{"n_layer": 12, "d_model": 384, "warmup_steps": 200, "schedule": "wsd"}
Each number is 50 + 12 x the weight over its row's rms, rounded and kept within 0 to 99. Layers, rows and columns count from 0. The size before them is the row's rms in percent of the matrix's.

# v: layer 5 attention value, 384x384, rms 0.0545, rows 292-302, columns 64-127
# o: layer 5 attention output (transposed), 384x384, rms 0.0962, rows 292-301, columns 64-127
v292 111:38 53 58 45 51 25 66 58 53 55 41 32 60 31 33 44 59 53 39 48 62 54 62 64 21 50 58 47 48 47 48 51 39 39 50 73 45 48 38 64 34 53 43 48 43 62 74 35 62 60 37 50 39 58 53 27 52 55 41 41 17 57 57 70
o292 111:39 68 49 41 69 48 60 27 60 47 45 53 26 44 64 58 31 37 50 52 48 48 45 30 37 70 45 52 59 46 56 43 60 71 60 55 52 48 37 52 37 54 33 54 52 25 53 61 44 47 53 61 27 40 48 52 59 51 45 47 53 52 55 33
v293 105:56 51 57 17 61 56 33 41 31 58 54 37 56 40 49 62 44 28 51 34 55 55 41 33 49 38 38 57 44 48 58 45 62 48 54 63 36 47 58 42 42 53 54 50 33 36 45 51 47 32 56 58 59 56 42 62 44 59 35 34 48 52 65 29
o293 103:61 29 54 45 44 43 46 29 71 50 51 41 65 48 68 38 52 57 71 49 39 42 59 67 53 53 57 55 41 56 54 54 50 52 37 46 22 69 41 50 62 65 42 63 50 42 56 54 43 43 59 58 53 65 61 52 50 32 69 49 41 70 37 38
v294 107:43 25 58 43 30 38 53 58 62 59 44 76 38 58 56 78 71 48 53 56 64 44 35 36 33 23 60 49 34 46 60 60 48 54 28 32 55 23 67 51 36 36 39 55 52 44 76 55 71 39 57 46 41 43 63 50 56 70 51 54 53 57 62 49
o294 101:39 59 34 38 47 60 39 29 48 41 67 28 58 54 36 43 62 20 56 61 57 61 83 49 42 55 36 43 60 53 61 43 46 69 68 59 65 50 40 44 67 54 45 33 56 25 51 40 58 52 41 68 49 78 54 62 37 52 30 58 41 60 27 58
v295 101:64 70 46 75 68 44 41 39 44 56 58 38 51 56 41 41 50 53 67 57 29 27 44 52 38 43 54 55 49 52 50 53 44 35 56 54 43 63 26 52 43 59 11 60 45 47 43 39 57 47 66 48 48 60 69 59 47 62 30 42 43 53 46 29
o295 107:51 64 64 27 46 53 47 61 54 35 55 54 42 45 59 59 55 56 12 42 52 65 56 52 46 39 68 57 62 47 54 67 57 40 51 12 47 49 53 40 56 68 59 58 59 41 55 55 57 55 58 38 48 50 25 70 55 57 53 57 38 49 53 51
v296 110:49 51 59 46 47 60 61 61 46 63 47 65 50 61 52 57 44 50 48 51 57 78 60 51 64 40 71 40 52 34 65 67 19 56 32 54 55 43 67 48 55 50 57 45 38 61 57 51 54 49 48 41 48 52 51 72 42 44 43 27 57 40 66 41
o296 104:64 39 36 41 43 30 64 49 61 33 51 35 49 57 74 64 44 22 45 46 39 39 48 58 48 31 40 43 46 51 45 66 68 73 29 54 70 56 48 46 46 41 52 26 50 52 47 52 56 57 44 34 47 49 62 21 43 62 33 38 44 24 59 74
v297 097:53 34 44 52 65 50 50 52 42 40 54 56 48 49 79 58 54 49 56 68 75 46 42 54 66 54 54 49 41 38 65 45 41 32 33 81 54 56 50 49 47 52 44 34 59 34 43 42 47 58 65 35 47 47 55 38 46 58 47 33 44 35 52 48
o297 100:58 48 39 45 66 61 40 50 26 60 63 38 39 36 26 46 61 65 33 33 47 52 70 53 52 56 45 42 63 51 44 54 53 54 46 21 44 51 47 42 37 57 46 70 18 57 39 32 45 49 48 68 39 64 52 35 59 55 64 49 58 47 54 39
v298 094:67 64 45 60 42 67 56 52 68 57 50 37 51 27 52 47 47 48 47 63 73 55 43 40 59 59 54 28 49 55 41 50 69 69 48 39 59 59 46 42 51 60 80 33 44 33 39 52 53 65 41 42 60 69 51 37 38 48 37 76 47 57 53 58
o298 094:17 54 44 25 44 46 45 63 38 48 58 40 62 37 39 27 47 46 52 33 64 54 51 47 67 55 52 73 36 41 47 40 39 53 55 56 15 71 81 55 62 63 45 44 74 69 59 59 41 48 36 48 46 59 61 33 27 55 72 25 43 59 45 27
v299 108:47 60 66 64 37 63 58 24 53 52 31 52 62 54 63 44 40 51 70 55 64 53 55 51 86 55 49 35 55 41 42 44 41 54 45 46 38 57 64 49 53 58 67 54 40 48 25 48 54 48 63 50 43 34 59 47 52 47 34 69 44 58 18 60
o299 110:48 48 36 47 52 63 69 28 63 46 27 57 70 41 57 69 67 41 43 41 39 55 37 70 28 50 52 39 52 80 38 43 62 50 61 66 34 56 57 64 54 83 48 39 32 75 50 50 51 51 37 54 56 45 40 52 43 55 57 59 43 47 55 38
v300 105:58 36 74 39 36 37 38 44 44 69 60 48 23 68 34 49 48 66 48 71 48 49 64 17 49 37 35 57 53 53 45 55 27 56 49 61 64 51 55 61 42 49 54 40 26 62 56 52 42 60 40 48 27 59 62 59 61 53 41 59 38 36 49 53
o300 105:39 29 34 43 52 45 51 47 50 62 57 64 70 44 39 44 48 29 55 45 43 77 39 35 59 69 35 53 81 57 84 74 73 51 56 66 33 59 47 56 54 46 57 21 51 49 32 40 48 58 38 40 44 62 45 57 52 48 46 46 55 58 25 59
v301 106:50 59 60 71 54 42 47 50 53 49 71 59 83 45 53 64 64 54 58 41 42 45 52 35 52 52 56 38 61 40 64 58 65 43 51 46 32 51 72 44 55 45 39 36 35 43 30 40 75 33 44 47 37 54 57 39 80 48 53 35 71 52 51 32
o301 107:46 36 39 17 59 58 36 66 48 39 35 58 50 59 44 49 65 54 43 58 63 42 50 59 47 52 49 49 54 60 68 24 63 57 52 58 37 57 54 54 54 68 65 35 26 53 62 37 61 46 65 35 50 58 64 46 40 49 51 77 43 71 35 22
v302 097:50 53 38 50 89 42 56 45 49 50 38 43 38 40 60 49 63 29 63 61 63 56 56 35 47 45 50 49 46 42 54 23 72 29 50 36 66 48 56 42 42 53 68 38 26 41 63 48 28 56 40 45 53 69 40 48 68 55 77 71 48 64 41 36